python train.py --d_model=768 --activation="relu" --norm_place="pre" --qk_norm=true --bias="all" --tie_embeddings=false --init="uniform" --init_std_down=0.00173 --lr_mult_qkv=0.5 --lr_head=0.0092 --final_lr_fraction=0.0 --z_loss=0.0001 --train_tokens=1439000000 --steps=5490
Each number is 128 + 24 x the weight over the matrix's rms, rounded and kept within 0 to 255. Layers, rows and columns count from 0. Numbers have three digits each.

# v: layer 8 attention value, 768x768, rms 0.0175, rows 708-739, columns 192-287
# o: layer 8 attention output (transposed), 768x768, rms 0.0345, rows 708-739, columns 192-287
v708:132110127148152119154126119134144129114117118086159138132137107150104120110144122140083123126154090103113128117161141141158142133082147156143198132141123107125121137132122109133192126117150148136154103127097119161103127143146126145127127109122119162144139113100133132143100092142148159117
o708:085150153132154183109111098134090109146147102154123172107169128163153191073144102137143160160152088149140126118103125147128146137119153119108113132156100089147112138144082151104108122152139124121115094149117106109121161128091123123142170099096123138104122114163104124116126133109090143156
v709:115070090169145113140121108130108134137129136109118094123147143149105141132075120134145152153156088169099131121145182131150162123161110118134137093112083125147135100121119125138154105156132114103128138113160117127123120152151166127128132145142141145121084146136147092129154172139134095127
o709:153095135139164096139130124141167133133134137147059113124118095131137129100158121125127141093112105095170150172134143123116154092146127155149156135145138153103101134137135136136086124126116145143143082163106123166113139138099144116098124135110143109118112121142123142124106132141144154097
v710:134110109136168094146134143140140098148132093125110108124131140124106120111079150107140120133139095125120144093130185103131067133103124093111079148105148115149130121109122113134131172110161134158122101118136110145121150135121137132121099143134121113085117100138139137142112156132119119106
o710:139124155113078145122152135135096102115134138133133119101096139124137120140127155103088155127109178116099118132128125130131135109099113147097154150176129123121125107121125112109126121153120134108120106170141141104102107118111137119123116112138142123127138129126121155136147126127106137133
v711:131157116101110164136110156127137108157213142101129091158108118150116121140132120165131167131114129121139127138147171119121119131091105107107120117135118137133124131157127091097129124121130137088112095111101118174144112136127168140132128140087102122115110134130075120125090131142107087136
o711:082109143109169096146104115134093094113097094125117106120140124126100125169158103097150130130134140153122103121120142117124148143123158102137143140128138170138131117141133127164161125124171158141112136159146152065150132117159144158106147146140121118136130136136131111101175167132144112110
v712:173127087142128089146135113096119130162130120139120170138125130142091134125093103118142094090129145157137086112134089133105126079112142110167087135128159166134108096133113139114108091132126087148151183122097130137117104153112132115123141113130116117128101114197150143130145110138127113139
o712:128133140100116123124129186120153147098118197132114126117132101146171123126091152133153129142073142121137126137094163137126152173158125107100135106119151033180116149113138142131129142132162112097126116076158132148118147168168133092129095144194126130139139126139158147120121115108123102109
v713:144124108087096122162108103120132168128128132145117176119098141111097118103127130152098094086117139131132095142125100142112111130154134136126139117115119149111098139148138122150151072126126127115102091137149110123155135157130152106139154154127153099126094135100137106112166161129137140138
o713:083149154163130106074121170115151144124131129120137118157155116117146152136114110116117148142100146121126151116105135125158143113136106126114099163153141122130155075130077151149104131127137125108123124118148173103107137126113122097118114113110126115081138115146105139137090163143159103083
v714:136148104120148132163135120094117095173130097099118172103095146101121140159142104144100142112094150133128110125150111117138133104144140122136115119134128128144089101127128160142131133171118131123140140125113141145139131113109149128117149135149108129133117163136104137147126146141149153121
o714:123113136135148133100119113131121158151101179149120114116133079125076095093135110146154090161120130146141134120132118137092139129131090104134131117133116083145117124145120119126138092122133114133124113134084125092115130173164070140101090167123151149127122116130119144126108112121137135111
v715:131157074121137109125144088179118118136147130125109137143141144095142149148148132087081122172096137148135136142134141134141136124161131120107121082142133161103102151118107113150116093142123126129136132122112105159131082135117135100121111120109118135165142166139125168100147069170134171133
o715:113105127125116167116119142113132104135121152158139148124127127167135129097129123154145117101133144099135128082135113073111116106110150149154136158136102110118096113175103112123119173104139145130144135157153122104165135107118132135171105132107146103105138083095141112176094104143107130142
v716:131151147122121124108136118091116086138091103145132133152127157128104142141116135104112114138165108098154132129140129150144135128134137113098132145143154142135123117108150130090110111111129121097135143127132104115127117113118141125134126134162121151143139119118113128145094102142133114137
o716:126127129116119142150120155150125140114163108126118175165143128068100125126157160179147101121116122143128120131112106099151166117116136157126107101107052087099101116159117090132146108146131159134096095123071139144152183147140146085131098137106114142089073150191143116105161158148159148135
v717:140167142165097111119119120124142126124089136102134110110100120121104113171163113161095063145149166147122134150094079121079112135169156161103099092103106130088149112116123131128141121136129104130134156125118125151104104119133100123140144159117125102121131107096093172103151140107135156162
o717:140116126098100155129092144145182139165134146099154130120137137121136126134089138095120152119115155098102178151141128118175130110138086132146165136112157145161096086075141092124145120167109122124113112129156126133155118077111139127135126150112138143159131122156150119144097167125093115129
v718:149104138120126107117135122137100126134082124114105134093135106132115095120142135129140138162133145103146136130142061136103117132107090161103102101159154112131095143116147116116163146144140122137134133133110127115141130125156121101146103095084137124149159123123128135123179133111131104110
o718:124143123144082122161110083108146126137123121157145138112108116102158099120092102105125105113134113158151155134124126122140065105150143143153079134105108131169142178109130126122136117125148114155142110255173134132132103118071134161106130123160155112103133146146095131124133080135124120145
v719:123112119160128134094151158121119116129135130131158166082118119127110126151097148121144131089152133122137160139103125146102093104114137128140135116134149122122178103127127125099100146151137157139115153111132115101137147137149175092144140131111116107149117140128171159113116126079092157100
o719:172124098129094151133129121211146159126110117136130130129119131087125175137158093136099145107093127125112115187121171122152085178132099097133100136127131124160092167074157136139143093105091121141099159109100107107132149099146097113141109158129124136136106155118115149160138141130137120139
v720:051121143113151159112116133113168147169113124134106076138118163130151133134108114120118097125131118138130108134141162118165092102109101174161173113143141138130129158110120117151109109128139099103117158110080136139100114137103112139123108135127108103115164111174112119137117131114143160110
o720:157132091079104121131130058163141142117108102124114127129137105151121114144137137118110140144131097108093119121132132110136113107152142092125118131113106138159097156125176117119171136115113150146155111185112102160112151150117103128156151139133109150138108155087112140120136179133125115133
v721:140129129127148088091135134085150144178090136117146131100105115144076140133102122160099138127128118120134087127100093119134166109081146129113111136124123113126135107100118148137135131152142148156096123125125134191112121112130143105156163138112111158148126147146140102098116120116160093113
o721:103115147114122118121071141140132107102160149112112126140129142138132115130120119099129126127157127143131122110102198131148132159133102106174174167106131108147155142149149116130125143082156140135113135045161142105150119125154118125125168142114154167146152131119121117118147139146089134073
v722:126139101137138106106107154151127114148181139112161154125136120126094148118108140164143161136141127148148119121141144142114120153105078168154119138162120158129151138139148112127121131146150139119104151137153132114126136129137148103114125074122089117104140097163136140124183138140159096105
o722:100165120103100120115136119118109167125135101150104133122162073162169117167148125087108129168125137119115106134136126092127143126184144123140117118114118123149142110142162160147130140099087135111103171103149131106125160134183079142096124155128146153117160155117117152114100138166108138115
v723:128148156138157135119111153121126147105105105108133112127130127156146119076111151121135122123124126141147148146152124117128136114152163167144108108120102145130138130100128114145086097133118113138132105135135147090138107140123155112126113144134133107156103145133120155098088127132127129140
o723:083108167141120115129149127133137106132155120097122090116161139125152136161161159133163126141154129138140117123153154153101089136149079122157120156110173113159122115131106121134152142107106147120111141051123131150120104093115142131164151121116122140130131107123087141094122146129151124115
v724:097109117129105155149118116154109147106104116112121089137168133131130131099151111095098134157096167131128157138126175105137158130139121125153080173141119122133101105110117114109133135136137166138149109141112132118123108142121116136118121087128114110122116116150141099136103145098101157127
o724:161139167119110173151140149108101140149151172116113107150146148151109132132148098173128116124148082132157149127183132160098150120116138107107123108147143131127118130118105118133081130150152097135130134171103146144108121166122177144124146097148122109123116147102105171116098141113135144125
v725:118094093122121160137135109149135108120156143097133138119108121122148100160141152107113100092149141184132113127135138140168123151112101140101136139141139115120118126164136084109130131145093080148158104126143133131160118126127145128159131095149117136103103142168169131120109166159141154126
o725:152141161167127131091157142129120135131146131141105140148132117080148133163132109156123149122133136149115093130153144142064171141115159163181146121064105098142135117134118145127131118070129109129134138213085097105126166137117127146164109155126144123127186086101124153150095150136107137139
v726:143130093085140125142096167122133094125100120107113140126122099099125124098155144184191111083115122166119125164159114146118140128098109135092141158126156109120148123151143089115133151117183139170139094119111138141106092129105132120119159170112111191100094111119128122124133111158173125148
o726:109157134162117126161145154126146142123147141145138130107093129167156114158084114090126102167129166146138110110117096120125113133120151115131128075123108154130110142111139175147098140156147115127117127102104091152154163149118131120131140124084116122112113142154105091143149114099133146103
v727:149162127150123123143156131117134113178130120133146073169179113110121124119132109088094168136106114165095129120131100179098140141084114176111108114119123140131121118102109099133103122137132164157149105133148140152103120130103082122126125113153130087140157134142159138108146116186124104154
o727:121094128117095122128133095116111159131131130157132123121097132135128153141134143154147089119127118153102144118093148075114122113107143124152133109121135082099112193112122170098143177139143154124132108018067108111157121114139140155159152128123146120059097090144110126127106118108151159173
v728:132164148132137111116130155136159141119140148150128107125105115140158109129097112145119147159118119121141104144121126108136145143137121156159084104123119114116105101137111178113120114136149089115149140123142134123103131112113149124147177141131123128142108159100148148117131149121104169138
o728:138119135145126137135108100125076123164122120092127160140117189125122140131152104135121101096155120124146128115115146147151123121150117154147100136107132176171140131117134120130132138142129151153121128165099069145150162093112120175107061115170136129146120077097121142135115101120142081139
v729:115147134079131140095109129118112149136126130098128129155081112120102168148153130190135122146088149148122121130121151138105104174122155116138108146135114140160117138130124086140121134128148155136170130143100126140121128138127130103167086160131164098148140158128113154137112104140132107151
o729:120117133143130113158140132113105089143116100143131125131154101124161114101122146107117157105120120069114140117133105111129118112141093102153140125134128162150146092135086129133118145105098128097121121076164127116121109116129152107108119076109089125115150142105106078137170112146156123104
v730:136119119100134141156118127095090110119185132094147083087121122122179151125115135100161115096121155136158116144120138168116135115141125170138137124125148128140121124109134112120153093127122160155105131112113156114133122144140135165139103108115129114152127099102120141140157110133081078127
o730:135151117110141161137130140119174143113119128175125109112151112128105141127146124114147120148159080091128103148142104121098117123151122126099104130152103129104103122139125167130151159119139125139137125059170084144140127134083121131126120126132131132006115126098121083117139152126132166136
v731:139101122170104128109117144165142114136126109142117100104128153124152120112114124112108102137142127129103135154115174136147127168160145160095088135111142126135131089114103120118091152138145181118166150128123143115154127109125107124125137116122152123145128111158107092140126131163062129128
o731:108117162098116171143096118065137181139133155124122129141090123140141100128125143125145117146125148157165148101131125128106124119123162138124173150080093117103089124145168120118141097111164124109088133117114152136163098158135123157115165132127126144107123105118105193098146127087124137167
v732:155150101136158169122105143130151109122121119140128161125084133152135137089092105140128134123132134143116131128129139102089118108090112141126123133142131087144130119099169123117130127136125144140124140118149138150136111129144112126094129127142099118137163139127128108117073117153124089159
o732:124122123097078164156123149142102136163146110106136121140131112122142085126142119124148158152154145128135111127129152165121107143144159134132132118117136103104110100110125139141115134134141135151156152113126105096114142096135127124110116111129155139097111122133095102132144142117122161069
v733:131152080139147129158093141099153124146073119143114143131154131125141138092147122091082144110118154147123151147132121144137162142109150129137174106183112129102146140128122154120118109156125148142121131111127134131122173130113143106139123137134154132161124120116115138141135112120147143141
o733:107163152141111109152172114142130173109126112124121110126108117135178126136130112141134115148152144107125133104122150094136111137121131147126121100106112121123104143141138100080132104099143173129169122091152103100118130173144100147111126127149152164154121113124085116127110148116100109124
v734:106115159073163139152114144145140133165113142113150160087116106144108173145156157096129105154137155126135159134144152131124145129121092107126132122079154150129128164090156154123157094117125096152148130142128103111093123124118139145151103152120108132100141093155063115131081108135136125114
o734:101135094157141131152109138132151138132120093148136086152130106150159122111127130146141165148119111139139124146134148122181119105094155101103086192144121103106114117159100099119104154112117158135155127116179140123167120118154124126180135095103157131128123144123116120121118170169087113165
v735:144119119118100133132092141095137166110083076108142137090144129132109111112098121165127099109144113135123147123114097120060122204197093143156094151113102127108136105112141158118121139127128111103119156145103119144128136143121135113149143148149157068118146084164140141122124145176142150175
o735:140165098111124135088137154115155128135159197159101091098138127136142115124120129083142135136107120122140139063125146109162118087099107141110071126123148121166127142140090105081142119165153155103148131151119126149143112135141153140109155137119136139163150111087101115126137094121153154130
v736:100144091126116145116128143092092140097086151111088125160126125158105102149127122125140149142109168118123119124117086129109147132104161141117098149128126152128150131162129125135125110123100130133117115138121122146112149141129085110141141124099134108140152145126142175097140071165165175133
o736:148141104059071131125111125134125140148145106102165144088143147088153152113149123118125120099174121159113130120135198136115094150162156136176151142081148155188094151107163111100149121157144135105155131194135149118179155134134168127102131100120127128129123119089147141162147130122111051099
v737:114081121105161132140166113129145127113129112103143129150133120129094145117145124144071093108159142138145133137151115115129126139120125127096125108118161104142127111139149144137109117108113161171161145139139121131155132141153127150111141100119157141116097127118085088137105113094140083162
o737:125120105110131151146119087118130127127145128191138114094134134152113131104109080118128137144133096136135096099121133131111115147109120118120129130174131138085131171171119132138122187155106123077104153116129090147100117133116111112169092122117127093109121091124109141146137125154084158108
v738:134098107134158099096126103213127098152145119107101136157133106161134125117142124095151105127100126153121125164124114109118135119122136147102128094120125195141096118152126150160103131123118105140145173106151115168133132105124136096121104147076129140148101131118131157122118104124165134127
o738:124167116111114101154161153085141117091124153130152138114147114116099074135131135131115121140138136120141120125114147093119134141121104116075133172123127140168134061099128079176138124087131118117135109175126140073166109130057150124131138145124138121104140127150151102096092167139165135116
v739:162129109114084118111141094083093126138158098134121118111143152140187138119132123092125129091113134171139164110116144124139153123187116122119112140153128130142122148138119128087139093138070119149093082124126134102130125100114104129122079154106140139109093128193158099118123129107133109111
o739:159129099144120115181141134099224128124149139111158130142138121136087109166123201156101101129149130100109115131115157120159117143110141116157171134127112125144147120139113133120131135125140143160148145255074148129110159164114141110083145115133149128157148159128098187185134133150097127157